{
  "vocab_size": 2048,
  "activation": "geglu",
  "init_std_down": 0.0,
  "lr": 0.00464,
  "decay_fraction": 0.675,
  "final_lr_fraction": 0.0,
  "batch_tokens": [32768, 65536]
}
Each number is 128 + 32 x the weight over its row's rms, rounded and kept within 0 to 255. Layers, rows and columns count from 0. Numbers have three digits each. The size before them is the row's rms in percent of the matrix's.

# down: layer 2 MLP down (transposed), 1216x448, rms 0.0403, rows 1170-1215, columns 0-55
# gate: layer 2 MLP gate, 1216x448, rms 0.0707, rows 1171-1215, columns 0-55
# up: layer 2 MLP up, 1216x448, rms 0.076, rows 1171-1215, columns 0-55
down1170 098:125099152101134214123061112148127133134103079169085164182123118115109130162205144134083100111132110104180143164110093085057124123129090138115129112156153126099090170119
gate1171 102:154162119129183087104148073121127098127134180128110135141115112147138076116086149117179117083095143153143125102098189147097133141080203164096070114103084135084110182078
up1171 100:143123161089168168123118106122077162165082115115140108135145108181118092142200053099089093139176120104082141096157131150166086124172108132138105089120135122075124101116
down1171 104:118116151135125069137132118170163077109141118145097187114132141128124093121073132101127092084105184178135122110106085117061207145133160174075149144164148149127163153122
gate1172 101:128165134139131101108181145138109112104136164103056120145086082126060160152091185112114147085138123149144147150079105144077123140106108093169115055135148122108115094132
up1172 103:119109106112169164146148134106119125111132096116087046144103108140142130092151132047163117131139110165126111148107141146202122065067148112151093126096116124132180162173
down1172 100:142075118145159163133110160094188119136120118116068147144163111134118074153123126126109121192069125108087076178127136111159137182119178158110070180162103088153075131167
gate1173 097:132104147098180097172097131185175115105093102159048089106084116153124144087099134128135117127107192061119112081070189137107159161178181140114143178138125136080096143096
up1173 099:180157055099123135188148165141112067145087124098034149150153163089063054120152122160143163125141154095158092183101170151073125183109141106072075128170147102150112123088
down1173 102:133098153086133139136147121149107111185108096117096148148107110153192164146184104084118120100103106109115104130130124166133094111125062124157098117063081126146148072121
gate1174 101:171112133156178178093108138127133119149126167142141166156152141082134139134118100078116124121118135136135127166180177115156180147118131160131133115150118175152094145157
up1174 096:098143140104119088184085092178140085090124176147062126124125121115114165142088112141189088114161125112101134093087087167109175149109110133154109086072140151140189156115
down1174 095:158149144087132121135132178160116110173209082125135128062097103142129161116131066172104111063182063176129101100083086142089164116160161116143207118126121161175188155074
gate1175 100:136116085167096109114172126132090137127131095106121171126130134112159150147119154125150140129090104169080071105150138109125113071156120125132152159101106126120102131181
up1175 099:172143066140133188105077123141127089117102102131107101090144097086108150113127160084112124085151102130139088103164105108099122131155111118124104088139126064095122146115
down1175 100:124075182145114172151165076146116098176113141120132175134101102134106135163127029104140074080117125131175140154136129127159143106136086141133105106153078149177116105107
gate1176 105:111133070108146188213149141116188105062141130165163108078125083104122095105168085137179087139136135143169050191127126072169111119152160104115089087145113085169131121129
up1176 100:125124154115126168129108150095123099171095127160154178146191168115153122175070073051093109128128107100088120120161200110127086109095121149153147113182115128133128090089
down1176 099:105087078162091150110081105123078101147164159093140082069127138085106134126151130151108066100130130152131136080198084114126134125138194084138216180111119111105104160104
gate1177 097:118111106118121073106111083105178138207121096091116114127169130146139102144105132080184143118177130147142141141123136185068108139109142157111126114105127139152128082133
up1177 099:149111122140102090128162131142130128153147116098127151172159161092105158087129154109109160135119127146173093101185120118135130109145141183122074118038083144108135158097
down1177 098:089135107129096085164094133151118157111081156089132118120163105139144083154156080113127133113109097133137136113143135125124100121143096108100165078123098091169203109167
gate1178 101:114163122124137186142122129105089176111130116161141137085157150095205102166092126130124162105052078082143133194151148103121187141126127151116208142099155157130096146172
up1178 099:161167140118209123192053119151124172081094139135061144095164175113128121103107102126177108100146114119135139165083096152143133088120144090122179148146117172057121124095
down1178 101:167129163103150137092075123127142137111190115109150104139135172062124177141150128118119046137097142160171201134126138150088076153125101158129106137104069104135122101090
gate1179 100:152138056129147147109111177109126126164139103106119091111121181092163117134125105192129103163111118137155147098143105190150161167170126114193152116099095088131074136121
up1179 101:152088140142175113158161153176089091118118119079148077126173143096156075105129137112101150106155127114133061107051153176148117128154124132183155106143149133123135147156
down1179 104:090091108057145113151116125102144198114109139158072154124082136071072149142108137153139118134095089156120136111139132100154154163143129119098125081163179122116090125123
gate1180 095:131135110156098147136188103109152106120123166139078077100170092135197156158176121116101118054125093138122114157126160146128092128153116061122099155152141184164124118127
up1180 093:110152135199115172113125112157105110124157123093194084137186132124157117117167174136094161160104136118175139129065118119101163072103154119097172124139125112139131136144
down1180 099:213114097114167124174194109086156140122102081061176122103159142089082123107158101174211075109155233154185152124123163118137081103215062106084106102106122104132113133120
gate1181 103:129115119087126124167180137111132190159209102090137181141133128109090147107130157135093207127158157198184235109109100133137120108100154147148131134089193126106098093174
up1181 103:101154130091140119114130118144147117144101064152145132114112116124133071149127124105151140141120139132083137200087139109161053147122122100108098163156123107137120145125
down1181 104:146066091134133106136163208100144143088065108121121087136104135146150118166142108164180110122160088131161085106140127115096166142208104123137110082173125151096112095152
gate1182 099:089129099055086069095150134117153146142149111100064194203138201089147049122154094094150124157170133120130170115080075108131089126117151129074192110140179105120112095140
up1182 101:111130099130111085172140101122131174133129146124109158101152118127136121128083087145150089139111128194123106182127104179147140199135103049124170098114111090134115114173
down1182 098:149201126072105078094127157100140140114130156101191128167112140101141131156119200162151132083160180109083148154172134096145155149127150082073090122151157092124134193155
gate1183 101:170090110087113053117167127139173139126147136098172094117100152163084070088102129155125123085126187134096177114117112130141117160049087130106129100133130123154108109153
up1183 097:105139077102106092177110105099082198109156137097171178139094144117129208162123109139162131146121117050163110089115087123100087124086096181184146108137150154153171122149
down1183 098:138149128158159087118156144122160150192146104133189184079115170106123018083102131172140146117189124120187196150140183131123096090112144140109109164167115105084105139090
gate1184 103:164147106122095111105135098148146182133152122198094132113140096145113139129097151083163065149097135119115106206083103113110162082138134149122121106108108120091112177141
up1184 104:111147105183131117090130153127149144128095215132145139102135108083169174155122146175111105166128122114070144150150130122097063195093001159130135125100172158140148118130
down1184 105:102101123126151110118104125095116133170145136158171104117142155134125171095145101121112123151090127147085181083113183153164082143092117132123131123064123173114112101150
gate1185 101:070148125132105132080169100148155094097173110109128123126092103102074177104131077116147110184145120149102065163135184145168087202136127196105153143150139088122141087103
up1185 100:156190129094083116158142130145152101101160113149108093134154090133042123194119117071114113095178103125162137177106143120138098112147079102112101132134094166139091112174
down1185 099:166148124164108109166081098185086145070193107080085076128087141140105141140137134125129078137145147089111143119152173119176158167145112142144070130056136081136176123149
gate1186 099:153123082047165158126155108117164136109082134141168135206156079099138111115148111198080133101139137080124098137123138097156177160122119144132092104157135117172150136101
up1186 101:115034125065136131155109151133154122134071203141171100133132116102115153166129068101127156142137076138100148096090134097080149126138130139103119120147157104128064126107
down1186 098:092140071115107136123154133118168133149063118144149159158121141125116113133097105141136128142144133110134150100140111124126127090115154123204072075101124125075085107129
gate1187 096:135104086145153128120104132138177158154139114115160127180118114225170136075188139154077109134141241097087073064123122140123167128104049163137123182133127157062118136096
up1187 100:113139090058142122206111087110072085118144142095132191199094113157095155130119138159141129116128138103144114138152158113101132169069092123131176092120096111133071107171
down1187 099:136051123123122102136151100153090116101116108099137195139093131117172195155136169083147078130136160114099138047156128047188094186102162155121118129125066120094162139123
gate1188 104:093144114089143116181115107062179109116107153127115141117089144080135093137138147139138127150137137174116146109112150120081089119101125138093105137147136122124171169143
up1188 103:157084129090169152166117156163154122137151109129106149112116120052132109191159133101152122076084051143091092186149147175082144077160136084148114119094095041176095077135
down1188 100:076125102146167111059153160113185152160098060096158125119109186122094184116193118205095118091187112114104143146081112148129181130112130071165133105133117161144078125168
gate1189 101:048130144084142105175136115169155072142188129156129107114179195118134180109203169148157097147163109149092151120170201145093118108105118092096122119125160159092127142136
up1189 101:123168121129164111093127132135203078131131120180118116140165149216139191120135166150151139106117200085113117191123096139137153072184172145136101094076133113104163166166
down1189 101:079147113162139164146138143128090086108213155162123171145132121080143131147119174128142098129111161126101180137085165120117147175113116099097129127130160134075123137157
gate1190 100:137163113127093113152085133105155080171066088255165140149085219116106094090106132151151105101117166156113143089170113157096129108155103153156134167124172070134183097144
up1190 098:140061154171130077121136181145072128143150115097109055086078138136115102128187163105134123149153150154200113139154136185141151127119211186171154164186170174131066131164
down1190 100:100098064201163164113085115101146133132176121081109116112130101098082105136126150115068070081143143137125161070155136114131137132145117099125172091122142130123170165150
gate1191 101:103163148107095143105165141172135107117148169111097166102153114127095096163125128117107158100140146097138155111144135184115127093134163143163111134014142143119161161103
up1191 097:156129128126093117137143104146151170137139140178091219137163109135159171131128146159103112081133118163133116108105060162136057115134111201141109151034117110166129096093
down1191 101:126125112096094151112065155098169146159103100103095132155085151087033094119161133131136168130146163154090083173123149134139173162100157108124095157141176135116105175134
gate1192 097:161174098105096077135174134116114179111193118081170148109139143092148088098088168119098114119167125116145099194077064136072115156167141200115075051139120102113112130121
up1192 095:175124103146157098115154085167116078139116114180156129131141097137135136125114178143170093121104141137105129094158151170151104147062084123160184090125191118140086056138
down1192 099:135187112098155094141085080186154064147211066177150199162161129084169090112093168096140128108118138095102107164101116133150126090134149138155155174145101121160143094083
gate1193 104:158098166070142112084135108162168085054150142166155113164111175103119150141147102134195142162067190134155145084115092140236132185132104148106189101106149179118127127098
up1193 103:138122102098144114056118110171099122114113135160079179103146145142159173082108113173162102147118115088078125167144169096104110143099128128168096153106123109135087166153
down1193 101:117167100123197072112203140113196121141124111121131114084097110135135113131139149167176134142119107127116118113140094110096156138125126089037112152117086068122134168205
gate1194 102:121144129096189181143131110112147122104161151169132139134179143030113165133168088144159087102134099049209213165077124134206160139128108110099124154116153110130126120085
up1194 102:183097211117043144151200162150056108144079146083135108140090116122125122168084127121124155178178090149180121131127088099140161080188115153134146097162093135063086148168
down1194 101:088118118138103105171157185154139089114136120117121119114109092085099106108128112159150080130147158130191144132106130153103077153091116100114099177147116123122215147170
gate1195 104:140138086130131113123127125148114117148143140184112107135092148123104146078095141115183093171149132146181071136097140142178119139159094103151167163076171127091126156161
up1195 103:143116170100136138092093141062136156110142097153126097098115129133109105126081108115153122120143075114169194129177117154135174153097141147130158107132150165078156127108
down1195 101:070139166118125168113103187080144173116180167134138139108129167098139157072202131158106107098112163042131142143177107146140155146104126119150046211116186148106060115173
gate1196 102:139176102133196184122177066156163186132166123172115072093142138170066139105152160109133126152132184130174094151164124141130125146136109089117119118117140150145112112069
up1196 101:190139123079152128077078139116153119153127171170105169186111155115115188074105117070122050126111085172087095139110116143140125099177130048165163112130117084142167144114
down1196 098:142160160130193155136149207138159153105157114137213048151152127112139171120102136145106076118132073156134152102130165073104122095175113142112159123201114161151136123141
gate1197 097:104192119119169172074134119108150166129111097114117113123126115063090149143086171111136099127075184189085180112132098155084159210080069104169146090116152091188109113099
up1197 095:071113125167116128133140161077125157122132088108065150123111117083141119105145109056165203151120140174182138172131135095067172087130101138098153091134078134128158168088
down1197 096:144130152108177107100072159100151152112106171099129119099177140114120147141122147113094138104157108076156158118141177114166136154127115159115156135145090111100129152077
gate1198 102:120078079102126120127081041121060138110157202130094149116122157099095120116140130132077125127134173129169156120129141171109157152132187114107153161143137117121053150091
up1198 104:143139128154095079136173202150162139163114107117071114154165094110132108120077110136138126132111139101133127171127157154157156170109153144121119134103180109125194116130
down1198 101:098115125131109114122152129161144164079192177141089118156119168079173097127197141099131107151184131085095124132146183126126120109080167105121045077125178097177150123169
gate1199 101:150094184084122119126153120171093114161142123081161097157151188111138170132160119109142125093139035168197147111148099114151195133126124128144129144150114126103105132186
up1199 101:134180125120111134055135126134130143075072104117163146092186153115138143109162074140159072155135149150079132109112139077092158138139148144119112109136142080111115161103
down1199 102:095180161124153065125141149158154134108164143121120083173119137186080088142105123126159111119141138144111120115102142170125103165166060151139092077123170094131123172112
gate1200 102:098163143102158077090101133133133051070164181151122056106095158081137146107106098138118091158085097136134175094126135138139178209066165153157106105116112075122085047151
up1200 103:140134091130125103163099099093142169107125117119080085153118081107147118142149111103120135160159085111128133183174164131136154106125160127137159104150181081124116126089
down1200 100:094161213145147158104127140144116129156114163095110156162100130162145080101145147084137102092075168172175115172109145134148130124145141157164152155085119144146094131112
gate1201 105:114125076086156108088164183119130102155145140093158145138126133139108138092114114114129153107096074178188076141122139093175123132129118166108066098138129149164136151172
up1201 105:135126154104131137205157124147111156121106160037123111090173138126122145084100118110135140147132128080167171130064118093115128089084183161146118082131143136119104138125
down1201 102:135123149139139178079144178137086151144142161128111150145113071109117140115098100090093069089149185119088144151103131138108106153132154083082086131095081098149081055108
gate1202 100:117160122127089108093157093156167153063173141141096129087130127114140150168141132122211066118166138161172155113170107114168131099169068150182106151119173185121130127143
up1202 101:158139138137103191110118137116104160149105137135137096127123131123182113112162108103116180164135132068150177122144104109145117092174081156131154170116213122109097132142
down1202 101:143145193139142180090113134201120132171125115137165190113112118128103156122082148121149090182142135137076175170135129173113117085081129154127123131158169105149091160162
gate1203 097:136148069136166117177120120121138145107121180149158152097100098159080169121153117138153131093104153102148099137137139164158107191218128174153084117159109138082107165144
up1203 100:137104116130158127108162166139102128224160187110036132133145166156129115078106099176077170148089142151153093132096146089076173089131126154157144119109113084136134187161
down1203 101:115100063073090160191114107127097201104098114130136173182137127054178122089186140140115096164118137139122170172164133115139147137086143172137083140077164172086130176128
gate1204 099:167113119086139082174189123175123151196114165143148090119126078150171138105105156136103115123101106084101133084114100106081125069122114157113132150120068109122077135137
up1204 099:148088100128120138153140129144097153075121091094105116128159109141211148155168132164104157137121147157117137156190085097147105051124105149113143114126190145131109212173
down1204 101:172108164215099118084141125103157141069100143158141148149191175146079117173094073149108158154133159078147122123123070163102165144156124080114128063120145113127151135157
gate1205 101:116120114137110118169090161119166105125120132148117162099178148115125112141158133062125030100163142132165207106108123114158040149123132095124201154088129167127149116089
up1205 097:197175072111153108070120127087128136110108137137091092085108165096129156094111134117101110127164153105170128093105129089115149150173124185112161172107144128122133161127
down1205 099:135148118104055153146165141093113102121150136126140164147090159162144166105117096122135139112029157100119157159092094143072089143129134175172232121148143148113122146138
gate1206 099:151181097164090113130149086128107145136129060134200140139194138127101058154062172167154070104121107141163123164120154075069134156186246133090130133193104125148139105114
up1206 097:141123075149145162182169137136145157103148130121167129108147221129122094092028129099137199115087087101102094128175095098140085125139115195099143132084174109085168115134
down1206 097:039175093130107122127089126203150198097164162134130149109094107123139113135149146102124159096089183138099071119086151202171175148086135185145088084148118096111127144126
gate1207 095:083154110097157136120123087130180074134075128188114107150119159147152167146133107190133091139124127154173138169054090133115182101055176118147108131120101120130114112115
up1207 097:134149139114161095152117116175137139195098127150120139080103073116115157079047131106065095167181102135133104122166162105124165098153085104090139160176138141156103124168
down1207 098:034099142104132126103102111094180117097142177122147159147128135152090114130138155139080122117136132129089108206151116144160166078122103113127103104150152106084176088139
gate1208 102:105147094079137153127153134099136126154147060067085142098169087138127187161142104155067123158119119125090085161100070137121149171132097128134140117102119063119127158091
up1208 105:148141115170194161143140168152140094131112133087063129168244153175138150204162146110200111115131081107137144129107132124129111112114122085148109133135110071174133069129
down1208 104:101100210106116119143142136128138065120150153122163160066133112150102083147139165142168166070098155144109110160171124145135092135175147113101110138145195167126167187130
gate1209 098:155091104146108084100172138120101100094091080078094149153132116136100114124141107125127102159174116146129173133150166147109106179147122099122085135195151087122129150095
up1209 101:107104134128163127160152127125157169130085101160106198131118112123090120094108103134168122098223130104161096131118148186219160122080144137119115151137100123151182144134
down1209 101:123130096174142153152155103094212118121143134128109097132109116103101112132070177136047094177156107128120172109133106091169111127160143108082102146125161161113155148051
gate1210 102:145070110065148091098123169156112128133169110117143080188118204134222112068162131181134124101135148087141095129072177144072119126136122125095093121132116149129210077141
up1210 103:131060108134141146158152158168078154179144143160139149134196114111120135132145095065110147119120171117135136197141164110144147165119125132020097139111110129117140115140
down1210 104:109094109056180136099123160162129094127151123104162129146164090141138113152144126164125126146135096161168120165136170169103132179151068167126105158099063114140109134143
gate1211 100:131109136148091098116192112122111172150130157152147141138143078101115099136162101181148153152132191101099168112100144119110191107177153096036130073090128111072101126121
up1211 100:140111194161122118124111112136127074145130119120086123143141141157154134128165149148147080095106192121164162130116144101120149145128143132115142069150135096149159122100
down1211 102:116115087119189198125105106138121138158132130181226151100143200131085144121174212139115118089139161161057124109097124117151111112146109160173145147130134119133126129100
gate1212 098:177102112076084133058160193063146216146082133125127103127094126121052149108136146101119166102088107142075108155122115169117172149127155187136189168180129073087145125094
up1212 098:114171155128168128175056114133125141248138123159143115159111116078152110114184156138074093122191075143138145133146126096071159113153163122134135158039151134115073070121
down1212 098:133161135140153109117132128213099111109140121109113141050211186060172093075141130111142074099165176164098058144162174164102173143129141108095145146132106105122133166147
gate1213 103:154137099129102150193130130154155126085120104117095096114142090109086119065112101143144170100144101188084127153072118119113167145132146095106080151060088129114093127078
up1213 104:088110116186118114048161178106124119164129084182137134117127126180133140109191163103108160138088083144123141098123122115209120155106168089121117113125143130185089172143
down1213 106:141085122093131120162163131130119152121126121130134123140162114098126157101136115113092160113091113128124153131089080112132092082154120128092126155128138097149083151106
gate1214 100:126144132153165081189176120120146089142150109087126103103134173165111122133134141095094107152148164098108163162099129113090062148128153150180103100077098151173087117108
up1214 101:114121078133095190109124086109096103106074154096138134128070147096076064072144158125108126123155078111090127121140131105132135089152184089160142113207150116150124123185
down1214 100:127174126150141142129162127088137158068108159137145145148189218180136115063141141108117064113122138092126141156117095148109146119167132158088141114097161124112119216120
gate1215 102:179138122139155129156161170133138138131149162193100115097174123127175131135138119101162126141141112112153158172144093112161148111192179090250165137131138110171131109169
up1215 100:097177156105099114122157138163183146140096081110106124182073168115127112103102152080087123138092144195172100154058124127120123168150095069155129106155151133167124104095
down1215 099:138205128151105101106162124073133080092142164119057121086176089139097082136119133163118160120119122150133095133075052119147084102172106104111112159126125137127140125063